Weights of a small GPT-style language model, trained from scratch on English Wikipedia.
Architecture: RMSNorm before each block, learned and rotary positions, tied embeddings.
Each number is 500 + 40 x the weight over its row's rms, rounded and kept within 0 to 999. Layers, rows and columns count from 0. Numbers have three digits each. The size before them is the row's rms in percent of the matrix's.

# gate: layer 10 MLP gate, 1024x384, rms 0.0356, rows 387-432, columns 288-383
# up: layer 10 MLP up, 1024x384, rms 0.0347, rows 387-432, columns 288-383
# down: layer 10 MLP down (transposed), 1024x384, rms 0.0273, rows 387-432, columns 288-383
gate387 093:399479551448454547495503452488481434507511464493537514446509511522422427588482441587576448433461481500505489490570422558480458521472578483528520460461483501502470533497447519519468486504492533551522479468479587538477512535564537502455451527452514498556487480461474454518473521539426450478
up387 097:554464526524509503514567505496462531470522429440483511556469500470501507514494441503598502559485481508517486469489558431467503575472532447557470566516495574522486474498471557543552505522488521484463510441530507476613511472498474461517512470556500487491436493500536461453516554529461481453
down387 098:487545477559529487455568498473498467521554496469592505503469472497481567454505496470463532492494555492479549485501423576491461487546424436516507567466562490552508443528459470534521528434538579500576490489474485582568467508509543543563556524577487529508548483429472498462502516491478463476
gate388 104:471490505566417485510538522502449568539488501584507524518545535445489479493540514498532481534565565522492561484481484486462466534456527458534448536482419578472455489529514476476431483431453541613474480465519547531443590431534423489532491555452485511436451484527424478543518513466428454459
up388 103:504514573509488515426510510550526562447513500507591516470493559577468536465470538513510512502537552546430532478502530515430498532486512450469485493539526479457550509449512440506497530553545544535405518484459551503507484515468472473482494476472501521525447458508489528502594536467582510479
down388 103:450528406453510549515524445519506470558534533487522472526486542523521478489491497524494408502521494519524401484466468559494515477490550482489493515531497568503506481456518440522504481469542380480492499463514514509473468477526496467519502514520505477583465457516486525448572503522494504511
gate389 089:521573434519536478575524564485441483543509508462488436521502457418467443463480489496534525503505445527472522493486454468514526517542482522482482539514508469558557506517519499434546478483524568564562483566548520504475514447412437507461508522485561445524447463545508498516462461483505461435
up389 094:505568497487446470478526520498486526557554534423507449533504452487482492495454459529552497444539508521506476466531549500499489492505520461496525532610469532444496577524477551415518451562552497476514562457523574528519476515438544513514452568550520512513525457594570474471472466473494558569
down389 097:553478476545507533561504523537500487476545485501521558478485503551427570497512475486481525451439493465459517509492515540449502513446512553475457533491475403505443498508486479525481476422556534441493438511500466526479517598463527489513469516524476454568526526479456556531451467423460555504
gate390 098:449475468523421615483497479512528520426509560487510466486518527511464517487489527571544526514429495458558561486479442554449448515492496419436482510465447490516489505549440483460453492499523555449485502445590484446534489545506568520520513509545533493426582506529481523520545494495511530574
up390 098:496611489446560491525442444466445480432521467473548522492553525525477515448431458490550499503445534511470467454480531545517577479558535558557523491446474475486466506500499464499542479574493529474510535478461497486532507518584453566521566432503511521554484507467553530515516495502509478551
down390 100:509495559507556498550524472537488520491482514550483432521488560437442335552437498514505488518486489543465451489586499469511448424596509493560524488499423553568457521524579509569596475529497454545597513490485524494504466478497548485456510498458463531454483514451451482455455399558504484452
gate391 088:449440479490531493480524560493431503490563549479515581479473545481506457489525512553577525445513519439521446484464530521506545443531500546502513528466480471495517501500528479573492495517468455464588459553475603492459536552533465460544489507530459537451477493510474456463590521457500570522
up391 099:496446492421511508483513488578471494435571501530521512451442518562479553480505564515487452515533514459427465538509525529504437465540481487461511559482453520500565489462451422540484498507501392475541478531447536464501433570510478526517505513568468491421458546471535548521545495522465443547
down391 094:466482544534492493471508522449530436498517509494458442489456533556407614470465486477424456482498548512432563506471462457493470488507474473402505525442523507502549398463482449515503527498495471478498515511482495472497431493516482575492434592564530516560500472557488512487448510490499510576
gate392 099:481521476498518510400542455498452589520490514488494440455537401497477489505492456462486488509505469528494485490511468520531478539466503511488497463453412464456545492505507525497443491516491496507481497454441417482505562454512492492460515484512502464467501432445456460506496469450483488460
up392 098:496521461479466458481581457504506557460567504533550502470552504474554454510487500510510530510473485500569525477392535594497494546513519532532536540462476522452563510525524562564503574446434481460487467527481492473537507495474475518484493436475447417406535464502491550537515452453526429473
down392 097:565530549587488487425480518551581540485532507507489540511445516546513483501449472539493550459480523475536444539566499510435489485547541518513460584469455514465487457484577564542489496489574512499481537517520492484399443506455500478508490474486519492518416481451480498528530487523510516443
gate393 095:508627490496510478572541549543494455561539572532512542499433486501503561489426483516509532459518523506478573471522483566530520522574479575488459471479543460429515500502514429477470530489540445488499512559506501475439516465479474452461526511465530482490479536509507543491490402459441468459
up393 095:466484489507446491463560549500506406543496535480533533522471443446538516429440467457481536463517494536519479462529496547526495449504511572504531574562534490420487528531482500439460438485454518429510548433499463470520522538498511517518537504413498455515460474544563476381501494563485463563
down393 096:488519508528506506546452445496510534433525546463482494419471494464437433515540519568464425557498456621510493496516498508480463486435561514467449527477481499531450554490501480565540504476492545506482512592442413536520501517503484462473515476468390457564514489518484437467515507479589528484
gate394 104:583532534477503520567438503441491503434493527469566462500552442455451485564498509465486507428521493511525474505451486615479469501480449556478507536521508438448523519434499460500501473544532450557509488511508506533475587500445492564502513505511467483541576515628469541428530442525517490465
up394 101:502520450422504531499526438507590462498525453519551527514518463499461496556468529673536496454540550462507462500473467463541547514515532471605469573497465523462507502572519447528512504541488477476457524564475473508487461537519456498520402511492483444524561503476540580523498508497424518520
down394 101:563546461531473469550521415483508499468549482567517508487560541562545466533564528449507483418479506494500456516440494467517515496402488532490497497514474454522532444456514375466538464475566503482440489533497530527532512480523480483369498485527466583543511481501537521514467507482535450421
gate395 104:530495403463562466460488564521509493532452494499505421464540500474465442557485514529537538482540488521546521555507492400539489509499437455509463510505534515503547504490449566539495504479501501511523475497522550483437491457500477483559519394478538489455518605471475496485580437533466467470
up395 099:551569418468495521505473460481512545498495462522463518514531550534550462478506550524468563497484509495505565475493472464479528434512562521461461509532509421501500541504588524522515507504452541479469482509533460494490526500538553449571517423473462490583449460596426526490501416529540499498
down395 102:459527522513475513528528491476410490476515499487484524530387544487514574522393442496439543469466475474476491534523546447515501563435543414537537505513517547478480587500489518487529515444485498557562481542533461511463517489537567480469520494505494432524580491493485400475427521481413496442
gate396 085:566440544485467558512498520445516536558535539518519516476484473481488521533471497496503478465488522405479461562530473521533467449509543603507462521549504465490503518517538484467623522489498455500488423529575487510499431521509462510521601462488498498533466471506482491448477508526448464535
up396 090:481509399516509578467478455454558476388479546524426556506492492562492514442512511509506420533517595484508508510409515478425548487547534463418493538440522536529472504488517504491479476444477489493388552436387464478436498395558486495518535469483536525525531500454550554604447497500561588534
down396 089:536440509427423513513474481566450512590597495528509479525505508414492433510447481476506496523478404500518484529479506515480482502531484514558508493570489510469464538477507547540514507450554489517494509489534506519539547519485532508462410509501551518495533491550507504469522438501443572505
gate397 111:527573538537503510504493505466525534496434549472472541477416475528571511490464513484474498512555447436490531466494466554472490484524536452523526455493510499494502525533515580565506490465573512513502503468511508503523506517465561491515545543454538466530491488442503502467504517497479463473
up397 104:578550571533509505430426484491485549529498518481490451476534527502461491516509464499550577464511490433482518490511477548486549462465546548452428537458618491517539498441423474458446588490486486465455513463521503532444492516508467533498555587520577468522540565496495489546526469461480519486
down397 105:428525487449528453551499550469510465442420482507452448531585480501426486539438515503517572463474519540515504490582485486591444492485464535494475443458476513488459568536441522539458498475477410479466480428503483449458556516533427435492497501480503541590500470519601557504571528478508474500
gate398 090:474503505527506516487546470449446463553476428500490483514483565480527467574528492458483463465543484476504544452532484486427491465473476578491537501481474549511495473490579543477421454542393445544479505536493456560512527533517494472547544496453441486509483499534550584411467486529475508485
up398 091:458496511523498529481449483441508511478454485470573543413471482498433525569513481491520430449505576434494462452565483471509456525531513550492567514564455505481495560527465496504490560517404484470446536476482564460481573587532459467538579516583430528503440451505479484463523469520503471521
down398 079:520481477516491469596466541529485555460546572503513475483486485490505543483519551493547522495506439524504503569487510499546558549516472476510501460532451461520470459473480503462555480461593551501492466506542511498465481445480502528484524443482565581540486526477509412530561556434532509512
gate399 088:503460432481499438431480470560439430547454408473508480583434465494513484493497421576522562500458486484526530483502508492425500456496507524481535546568537476480477456505499518488466402513466420526477494525462524486527491478523446528521554517497474462540474420486529468447547442500487584480
up399 095:471563499512470519440485544452477555490490581563513502395527610433494471472523447473489470542483560462509535556535472550508520520458500458507443540487467546483509526545496495491464570500448467489471477559460566518481568525608506505514503484421437532481535503596333508544544510513449502487
down399 098:515596458484490521486481555422486504494545571454571513520471566522502494491513472462550456527481502467520439452489433491470531500462537405529454529483526478480484539502526516466452515466492407453502441446463480526501537460509528483511566548439500526539500526500380483474586517466508506467
gate400 102:530458512479523514516499537469471526451500544456504525505501498491519474401456484488497494546536545461467530430469405462487478494536525464556375515482458500419456495512447502451515514546555459521557489453428496485494497499466421540522521535537566514437487501479516522509567516568449529501
up400 109:531434449575461526470453469570532518446507548544472544456467518491453547436434511478488405540459493549523499468447483503547468522501566464517517501517505521457487477547503458463544503481512466530524519479431499539540528484489544537481556494534462477530522519503464551514513596493440511529
down400 107:545498492462432531502536472426511530489479493437443507526523449482534508552519475491579439496478463563537496532545557517490464494470607544491516527449472550537481452552479505472444501531476443473481481525494552454480476485594462448476498512494473468510510572497490566465501521454523490449
gate401 085:545470483428512444459502461461515548502441483479507451513494498558514440498506498515526496501500502540514548536567522471497511503505473463450527450466584421548553458522516512403506481521515507509525486492562446505555517456476478449531500472504451524525500476492483540443443603542522410451
up401 095:477570464476494491453501481428514512555547552558453517563540478447464518497479491402477488488538506444594469519507442525469516513500573469515469566517496434526484538511447500511549540532423510453460541485458521439498498515449480538585552543488544442474531513508506516554561482530496490514
down401 090:503518503485485490553560559500475442435515449505510464465519489537427493398512516516514439457519570515469564533497495533483498509488543498518502515495511487520522576511470364499459477538507455550451478508401495500433525466538478514478474490462475473515494511484460480443525520503519446454
gate402 098:464533492471501470521563576621539506514585530533513537504495498557492445521489520484478514516455449485489521590494543507467571486427445492470523434530545490546526450499497420474497533495476551516459512519491530567540561469534557531638494463496541497587510475484551462441520447526523599485
up402 100:507538476507430543513564463510550460511478518555505517492513459555498513442527458455565430562486514531491510463500569531520505556498491564439483520524515510470525496545511513483451508494456497461488432466475493497505554495537540587527561506490524497552506437507458465527502452436505479491
down402 100:480518471457477514497490493513489478488538464421468443555423493506478563456518562489497508499481543563522507527502453524479507581548554517420531508444511489522441476528478575542494518501493468481549524508516516446537412460538492512484566573504493527491475498456543451508609512536441525475
gate403 111:536546490501403521488478487486424465520457487452472504489538493468462490595506470452418490490479454453538481498539493552533516503412478446530519520499506455471491518437482495564506478499519517504499451503478504432532542503467574483461460546501434492477453501525488504538472521434494576533
up403 106:528472612485598489534510449473464456437509516479565468526495496494565474528497496509510499434461478525509467510522480516548473525514515484464500459515446524556476538512490596545472515538475498504579546425539525570558502525445468470502417505476502511543454459392531467496467538534446548431
down403 108:469487516437517477482516415485407495424475510445504550462518491498469483530484463544482501535471485543564469573482546513464505534534546556497471519554485471488521495474498530507511563534616529498452506485467500582483488522466554432552529503466518587513509518436544481589499490537425532535
gate404 116:505528563506550484523517584510523486564492502478503440478471442515470489495476518521552489478476483447524458524530473441463566558445494411464453493549515477376491520489478514397564521533454541484472518459451545509523533504447482448523519463551450532552481520489559557574488525520478502488
up404 107:422518562519491565518503493464542445512436555482447500516468477459473484464415574514500579523469520532511495523516509473613437463470562550518480488537580610510568460536520464509479497422497476488529474558506493475484447496510457530451485520529457455506509522461541559475516495516416408544
down404 106:471484516514532530528476466441563505530537405480429510481514486448531521486508430525549528468500447456492541474551527496512473512511533503463512512506543573517512473498503570557435495431501473544498533500493493427494440508566532515443468530537486454517502534520457558493554443493480470476
gate405 100:453510461544472542480478539416502538519528559520525506546475491509458580526458515514513445530527478456541487517507516502560537476500484461494511468494484559476428539517494454494490510484454483484424516559452532529535509563595513464542505542476377473534500430481558508538551478502500470581
up405 097:502474580478481502499482497435521513577466596521506510495458481466460509565504549498526561493474564427574471477573569433517483498474443412455497466496539552525514469473540479488501494475472566493462570510505469457511555475581513465530536495505460452484470523496440538438484522479564415506
down405 098:526483504474526576522495507606494507534447461501402594566488480495552571446515456488471544504410432524539489505467422492486563484532492533440470514529549427471443487461432496479468469559576483490451441490499537439538579396465458508541514455466485472394461535587490450578501509532484535476
gate406 101:498561476546511504522474463499441522481495543551469542479507466448496515487502549483492558518555553474578518534488601537515386482463540434537435479488534429521435554501522517518504472517565510498464538500460515432510471560486502477504527480517499525517536557510590515510529464556473488483
up406 100:436466499458514422474580484506482521499511528504536497461556509484503479473401535560621515470421411454533509527436500496482457444493506517456480509498469518528490507490485481528564452494551504508430524498466493454510556447496552528518448491565425537516501487497545508535569444564484486507
down406 105:493467513531478550491599501552389507463516527549531469526540534458492500486511599476536508573492582423551565464466522518485516563477475469504429463490501443488469475497403476452486500539570499587367502473470569532529484489474477533478579466468563513543598490486535452525494467602500550436
gate407 101:513484517525464557516461507470460496458520504444535450524479567449466443527482501539512501444448467545541389502545549565538504559519559540488440516512498511518465522506488518491498532497567483500486500494463544482545499451525492512498513488512428527503452477488406452509530532492477508533
up407 099:507500520518530521530501517474464523553538525474445453454506425495431415514508447457431527551448460494540496482563450513447408486441565568526497530511563504532484541421524478573525553498471504467484427414474544469423555529500527440488518531575476494520506504509511506515545494563530482513
down407 098:487459580549462527421456509502459444471513498553637453500463573412518554467507480505548477447439484466447472557470556519455528458440530536493488535542416516492546509468425509510455547439476492486521502511446524541474500435524525555562465483513539477453503563534481460499516442487502468522
gate408 096:486457563525498562512453472507582535444472572475524478473468523536462485462558534519503487522464475551477576475475404473550512525483520467429425578473497464544564488508470542459528497510593503537461531458578497510563480504511420505462523516522453506569481470540551444537467533497528483471
up408 097:537435492530474449530483465473546425506480531479516508495505431438507515462525473476519512529558442400434476467454429516570503485479441536467564550519421506471521476496491415494483485508482483521511513452458413494507393489502535546541508517552463524543510576436548499459502509462428511517
down408 100:454489514516461497471525517480470577554419458520590508517527526494517576544580484511500430547563548452514467553494537498460478512503483478430509475531470540517522491513467503472568506502462490480544463486548451483487569573534502589507452468509499541444447491536502464512468511503487579518
gate409 103:543514546485499439489515503495514499520511464549473551563438461550497456407514519544517487411459528474535527439503448588520607538490556426487493508470513480428499565557483511451472471490459556478530536491557463519497548538484530505554594459517420535536485466509514490547532561529475494525
up409 106:535466480545505523491462480559461492493511513473544442484503504465527513568600534500498523456443493614551466450520530434472538545504470416492507493481448423499489468576524485518516476447596532513526510476511483424514524443500441460478456447487576447414543527441478465513519486503468428518
down409 105:518485505445474477514460517544506516521524452484507564526533490542455505544559444516411475493503432570437480524539561535509533542523525478545503446534506575497510521500518525484452515430466517565435517462401571452476487498551526468493551555535495538495582561425516479486484518472465453481
gate410 104:535508450483504462476484463460556567505468496523468463524505538455447502483426524466489458508526500517547538520564542400450445486494487461527450486514556480458469466489485529570507479539494517478548470604456549454557537591565526419503501561430495519483518500575516574558565485467442558498
up410 099:476497525437441484399461543469478507500447475447470493476544491480503517440395494572459474555460558489557485460517460433510539571541505518509431461470522497496603546584468395480498517550450528443471544565562506543495462505500558425478488512558564482464520477473524437451467531473487464488
down410 099:546508565503511539567484451538461471540477519487495494511463449480433500433498519545526615490473569507572519560466445408466517474504548526501428413507473509495494491507533454513536593481516480437450483493479419574496576467521516423459507457466499496556470470532550440489483494491538476501
gate411 093:433542470542559478557545534476554496533457538478447421518457513461524516596513393504463577504555533439555497519460527533597417488484516404500532522533513520525567438529463489466605489427525471465507522525553504442526576481522450570462476550507535535418470483552459508454513525461508501456
up411 094:475534487557504486480487487538523474507484534482459447464496483525425573493415484484442537502565655484479502432512476531466443494465541530553543533492539504542557562508512482504489518541509476512425532463450511478510558448557575506505457504482428564458471451510530458492504477544510520536
down411 094:547448539427548496504455454504500524469472527466516501475542497534486540495504580518538571471488415540598431469501444480477508505487560554551468500452486474513519528454538506490504455398551518447475497495435525548496565547478525443493525512502548472584526489545530479501513483583424505499
gate412 109:524491456516498560448525519452473502512387508476488561539457446466482445577504494476453491487457482496530483504463503569559470588511535533596479495503471479493528466511489530529471482508486499464432507542503587504509520476484497437452490509533460494493476546518488515506486491554417542457
up412 101:510527507562471480507528504553506561487393539479553489452526424571487457490501476504452453464489524514478468492470468496413492475524460452434520563543455485515518501433509463516519488566555491482497428509524588559525437474480445429541448528500498547521536457452459526480507486478560520522
down412 104:453615520457481500487509486457527502461524456509534466518446469506593559483524427509459572440527524492536442493457462505493457460525455545485472484474430507478564450514476531456474496502546517548528506457521462504484516505461520423448441459466504457513533505509442442468551503498474518486
gate413 098:576565457485515457441479536570488407456510532461521568512525484507527521568514489543439464511464460520509519503549489506483450477587478492566476486558482532467488507570496472427500505385557502540471494525500411498504522470517466481453502471478518607509484534482566559498543462495556510473
up413 100:437459489546460475566439509501511476520610530549494489455504452517478466513477523497531482520616549502481513520458517467519504490506514470540472501490501511514465499579591485560543555559470422431496514512461518396510482530535620494547526552600493513518532576494504517497530488499490508476
down413 101:414498479505464533593459422506468548553490423421572513514580548490472432553533538538530521456470490432463493538495546523463550446496574509572384463473480503447502529481536498577516518498457502502478486440546442536491555564511468497456502483469580463508530418484478526511456473476508477463
gate414 108:519497466439553529537535514525530485467547491503516482487504453448457492462585533475511488511533506494470444545571467483514575525540468517572493515484458435406454478549555509452492484537465467450482508450529489503522538517532475471574515573497506575464462500539476504486505500483476520473
up414 107:511488520459537487564480503503538466488484532514495447522429480508468508537481483508549502527468533527520469491563493515484541530436464409567453541434452474525474469513500438479573542532483528514523418532582505481581499449560491510552482444472480511580490506515478550522464442528525494514
down414 095:453498474527529548444500532498525438512521564478492480526458524543567682500493525531522480549485517488509587514523587543448484629482494460518535450442450536530510436547545464517486540472432494529572522517522439528509441508520494500522490561506435480588496422512503535462519472506550484482
gate415 094:452522573456496459488396414511469513480473411512534486531470490513483433480530497527485468521510482569490479470481428447575502485506442455525557480457472473579513508490582417497498499522612623494472449557503482485482467571506480486540475494585411529541473510524497444464511449506484471508
up415 097:522450541444465433429491554545486539432479436539454514440502498542509492510445503554560498486526527507557507430417502450466421471503534445562466441518564461499530485479550456565598562514510502455531500519485531425563447493548527539488473488531545507532513426524498519466522462482447452417
down415 098:463460497484536502518463459485496454467537470520551478538490554451411486490506487456561452556417532469470472507557455508516592490583530522521498498501465519511447464610469522568436468487557487479522446526527528486504493523467446434497479424540473598533535486491485512440544536539419502479
gate416 086:479568530489562494480495539504509523476438484427547536503430447530462572524530466560441491516492459570505435460523458452492465499519446549490519522473426526513525430470521491502468501529620420494542546507549525561491525595488563500513408483547482467540494476457486520493485492526499543522
up416 090:522541456460495480500496510552483484550486437574532511480500447450408452424506512493473434533461581557442471459542495504499516528519488402472463548436449456522471535512483489427524478535452510579480480521451579492517428433498423562554543508489512465512560474497512497493520480509488525498
down416 089:434530518548479484540506445520445450530546474507557488489478460555515535444531506455524529451530443577508463529488498487510529518572478533450540442501579498466529477537451498515536526469461533543570472521498496500531565516564461453468453490590516535441531491434470552436562517530452484531
gate417 086:417491508561502550507564504572495497498469487485502530486530491587412454415552536499492454500497449564477473520568502464488506521531487530438511451466501429518507433491509595520479540500499510542570376420547473524427532554475491491515498485430495480579507481485443479504517525549481470471
up417 092:499476489516469410566511451534567484489570525472582553489556445455488464505522524443544489516488562455543482469506479533491495423588470521473512463502508480461512519463531519469486547494501439460439539547502514527527534506526493590503530548493490524447474451489531432521441451539540471540
down417 091:503502536492552422424518530466471497471454527532553439423529525412486476448501539452532498469507538509516587530497505482538512524493441489426473574477470472446491536444479488576502491512493509560461535528523516517524448459523579571489541557474469421543545499506465485492489517486577527492
gate418 083:483496528548547510529509478481473484452490547487458438488493517444529501576549486473504573426552470531516556467517470590453512562469520466462477512466526452465539520458531520382495469501471532563417506479543485543530581514541537522471486490472461473535477437505493512511516449467489448541
up418 094:465435459523589514513523450532548493452533523525439487452479507480520568525572493379515583504510523518536509469477512558498466462508556501499539511426510475540545429433453461435533574417547507485479504440551457489471483500495583549474490449468465544435449484542484480541493464498521490458
down418 090:491544523511523516443493482468515507540521474537463464433425502511509670461556544525493496537530543450472468475550548472488484516547517558555539466459482578586493480507497414489492534412526481520521474494444534517482474470432491495477567506506506555434475459522531552483491548517548496475
gate419 110:505490519479447474557444585513477525427492513532447472522561572450483500431549498449527489523513528526436480489526477532485469488536508567394399506503490506564500528519491540359445492467492431422471468502451506558485530439500444448500446451531487435537475485564412490533624554469506594470
up419 108:492532449483519525501488490480485503474594541547463489527472491555478510534497482421611555541454550491507533517525510476527482479475523564458554442484522463482523464477508475511509526442478524522476411453466515442493493483491528576482537497443492486486447511492455499450500503513554517598
down419 106:451489508526553502500575519517474537484494521475569531481519460505448461515517440494560517511470505564542607491485460518496433503481429513518485562541531482602495423447482428536451501515539579540516473419441503491551530511513462579495594460550506450483470550504531599498504522445420514484
gate420 102:446470502483398513505432493483467480528534487426521476457508492510533448475489555508493526527420476499544521519482538491395553514532585410496430540502444511571518512421528508402538452424492495476480512514524529533570443526451478547537423579548534505456521535503433572487439473509566462489
up420 105:503519542466573482473451439505497530482457534470532462513539522504452546424533553450509506447520464496495467520481453526495513492483419503496449535455530465536503480484529481527412514491473490426524480516430503513572502534505471436525539451541412562478445488457521480506465495457502556515
down420 105:574500483506527575508457559497602503491520504591544545387508508528536452480509509435453587418457509521521496452468513537462514511495591430526464444529494426471434541543513495502440469489485498527444480484461493496470408490502472545513444513387529455448514527549476474533485528519482491488
gate421 107:451571527494459533496456583523523476505423642464574522485582518506463475492500433517475491505518536484516540456500421498524425523498530447487449488543524569518454486556490497458503550474519462498490508455508525498537571599528528551462410415528513463544529545567454521483516554436487485567
up421 106:520525529427507485513512502458515511427482511473559530503498448411509565544373529481506461501539458437522469519508436401487502453557474474493460538503418489515407492597482454465547469517500428529481516465531497484468512525479467568441421502497510508462475521542487482484429474511503457482
down421 106:486469540459511555497469513515551412544525482456471524512516525601517454482520448476478554538486537514493529522535435503473494491432424507526565465503446459532435508524535414493495528510569537433518496425540459497532491463466465553517534513508484460478557450542514559530481513492495555466
gate422 088:549520522533524525462603458499403484526506349494451505540456507558541530505521478535584447467474537549535501498594628491524554500500436555513535468552553377494478435446470529434449477563463508458477482530488459452483465545545484471448490542495543574476562477521463540533522488554488496457
up422 089:498518462511518495472519500520504541581459485563524466584488475489515478466435500542513574560582498516473509456422438487533513522456475501469483610571508560533481495535511510550457489399476503461487521541480486460535449478504463587476419539418534468487465509452527498482523525563523450487
down422 092:515482543466495530454465522521553396536532506551479543507478431506551567520491483467492472498489502545454466439577533447561548510439442545484557448557524585503491438529544462548421498557423555584500518485465491587515494572569478463520524451539546548485582467521508562516495473474500490479
gate423 091:516563486448532531447427467525475456542526503460577456494487513511487501487494519418475479397509605439455503467526493434483467491468527514531534505463479494552495461505532478547490486444492489510506525500485522500546462456549498486544521510539474492491536471486404492473495444520570517552
up423 095:532458470533547477463457597548427547419504504521415546504526509516485467546510492482490445511441500521508557526563520499521501556500412532460449474507494418498459518515501447471534477495546523451455518527514446467531550494484424485406526521454465489494486512504501370563487496477464427507
down423 095:494522501558499537455516443474504487516495570538564469519487482541488655498501483429498471476523529452507489421559527497486420406511521514499527452444521533482575436546542427494479476507481504518544569457492422498493482484518516464505470516509524429530562467514436586443449483544535543507
gate424 100:514504511510456482530564511438487444557474515520448474467464514563458473509593407500551487500496426480532500450490566484531546480429574422557494477441586491452468469472575494557504539526449492475509439497497479526550473406563474497548470457450472498559452540535563574499462503483490537540
up424 099:556525546512510492495541471554524468509525495535515492530459579466519534472501547528482436590530499482506480539479467479547492476479495535497491558502493522489470497450496484476437517499530527554526499540522513442405482485460503401407396423425573522454517564487513535497500485553480515446
down424 099:535494481481467474521410558541471453509423552506445587423439526509512458501495537544462529495407481551520473516508478499558495538540425537454515510463437547486480535490481522444493594545511535466526532514505502448478483458506493467487472489546497422440504496471544569496536490518467454501
gate425 104:454506535620471514601428485541459581407531482495461579504444484551565447515528473478515472522458494540542530524502496499478509522488501517535468525512501473494492539506489499429491487555544493406458465539507517559441522518530479454526430520504498527547460473430510556483518569499520500508
up425 106:548581536496539561571459488499492565505552555512494443467506568467529477475487504475463479509551550508510487474475419491497473489528556508457541460437501483487466553393518445418481454507505502447486487533407496524457517526547502467475422481517479511507514408495467493493440533519529562546
down425 107:506466543377443529458463507445468520506444570481513543475478518512521588483480486521456568469482411490507523509491474463547504519503474537506496457490520418522506483441471541508466516391478520484642445553514499523398483450424501470447528492496515503467490518527517519521491465452452503484
gate426 082:535483514461515462475568557478534585509543515548478493440490500543438487525510590528527457553462570438529527581441445505511482524555572524518554550494436494554456499494492448428559552526477480468482512546513551435554509488544537493507466526467467563425433521494457484477561507494488536415
up426 089:442402454464495503517479485456459466516493528499508482538484510468466508518554573581576514508499489488516490492518482476537471453523484465501526473493554455533545558555504519449482403444450489490571465469597501517502444510502489591460453478509522428567410520559465433464570507534553474501
down426 087:524497389471509458486479500458537474439509483519428445542460541550486486496500480566489479557457532498443492531504477507474544461489453487492529559480493464583433495539561412483514471557522486486515475521513539473460467438518498488554508533479415500479441476460521459503512544518519539505
gate427 102:490515506559464498518486540490540515507518461465527583475458486491503448424453471505522516544452446461578443465423486600510531519426470466531431559599558532489509507481451622454509521454571481457489515546533574476524453459522539520512496451547475538541617439528484518499545531467395498464
up427 104:437444492435443441508568490549474481573448507480483479485547452433570508548565535449497553502527478508500537466440477506505538556522502492534416495531448458491377478480514446520480464443490481479563443461544490500474502493443467523506457507546503487508519571515396525538459457514504508434
down427 107:510474592474432484464516507464434514518487533623524484489428481465538497509601473479551525489535468484471513542458540537547488497515469511479521542466595531558492537524550503431571561533539490528443482458526472453540524472378457525495453466509521521511532526508493469477437571478424481494
gate428 111:504570499519495508457439521491497532505489501500534485538553461492466489484465437476457547542540570445456514525461481517460582538516472564504431501514554565529522488520518472442469499495471491483496497545560445501496524496451541489527499487389498533561494484565499515541467507535496490512
up428 110:459550465496509529532519509513529573530571525537465552477486448575542508476534539551494467539475516471545583466457515501568561526511591518589504449483497484484478489581515462443503476514547521452530464510478452482467532448533463433410492484446556472528527449546527486607467449501413506444
down428 110:532476444464458562553540480475479492517429425484468535454538490439492544566511527523495490526495496527429448453410527515524510585464479481481507522513509533509546523422580499499472530520505538490459451489452494559472491486480478478486479516426469509520567526473492467499502499471477565494
gate429 084:493539491531498582518527449495545528525529485538473525492459436513504527486483510492435483453494603515471488459467496432511449497522494486509539482486533497504514478517497452486475518455500479498518483510465543512441503448469540553521479475525559544517572500503522529540428499535513483507
up429 086:484425467492492572432559493520445482475479401565526425410551551540436539469450555491550503528476516532517479517555464467493533508478541544448563505465525472556514515483442473441460481448449522512487501514583527486498513486521509559488521496511544470497465508483530564470513434501560461484
down429 074:558512489476511455508432474493489470533547558501445596542535485528481359509519521550499496472536417473507478530454535508486549495490417518546427515567492511485478476481507487494498483521534564467530462515515463461514507523462483420502526547462468521545470538499478382545566531504470513514
gate430 093:429585531503534487501551494488514507462530540482517462476484582593518491464444526475489500545486524533451565476514506546509543484531462490522484520480548550463427517534507523475463575482466533481517468440523445542522550459540498544434450545481558466460469448503561466508513454531582505507
up430 097:476569531509424494480538525494511509563523542520417501546547456495451551504461533556472565503510497438453558434461548447541544551528543467576490546551448567440454515507526455436531428544432497524517412485528507493471558503474527510513475486553566476460565477502579491480495503552528569416
down430 101:496465457530506502504552557481482443440466492578464460472464509416463522520468471525487419469499526475439528399493532527484486538553571518490478534445461493509547498429492410563478548482525451452505498494468514540483531556465570520463524446478473495523486509511458511570523588581580522515
gate431 088:514573535518392449528517529436548478433503571486512483467499491483443441485562462528493543522541604504529494546472467484480448507501487455550440476524543495533425469530530481485476514431445532422487485533439453431463508478479460462501557440511567523516496546528499532518455548506517499492
up431 095:445512433494513539492498554520533509538466474461588530475504533503489449459533496557474445480393523512471480527507501486542494563407523494512472512434509481522523506511464508513489530502506578578509520500535517484503450471522451502513478485396475516526509508489547455437576429511472490571
down431 098:516526480516476526532563474414496485494475521410503585526497490539437520417421459498534507463466480451523463578495441537444497490524516432482528486459515469490578567525531439463550494449488518476491472507495477456495452437500431554477490514489444421524494536522539512478491499515383482491
gate432 105:504524495555536543503538523485528549507459502489499538502490485471438462445481470556437434489527465482498476492538446521477444520512507467507463509459464430474471403506530452436497488527504551454559462534526467448483572467511488468460552498485475461557473471483514507592511501473532469555
up432 104:433454505503465545549492521372524572563465470520508468509497478495525473472440481422513478512476531471545459504526493492435511479573507522485526535553499461467472480392522539499555437467461503477466463588512583560470496458455479483534548375508574561549533466516530485533453523501453525472
down432 105:504501437520519469509496531431521519531548463465486504476526498477495443522508501487484538436474467555468469473422439513411510467554488504509462469552483449521472600494474508499455506549517462472526490531529487485452526496514488468451520488461501441507451575504482539409461552454517494461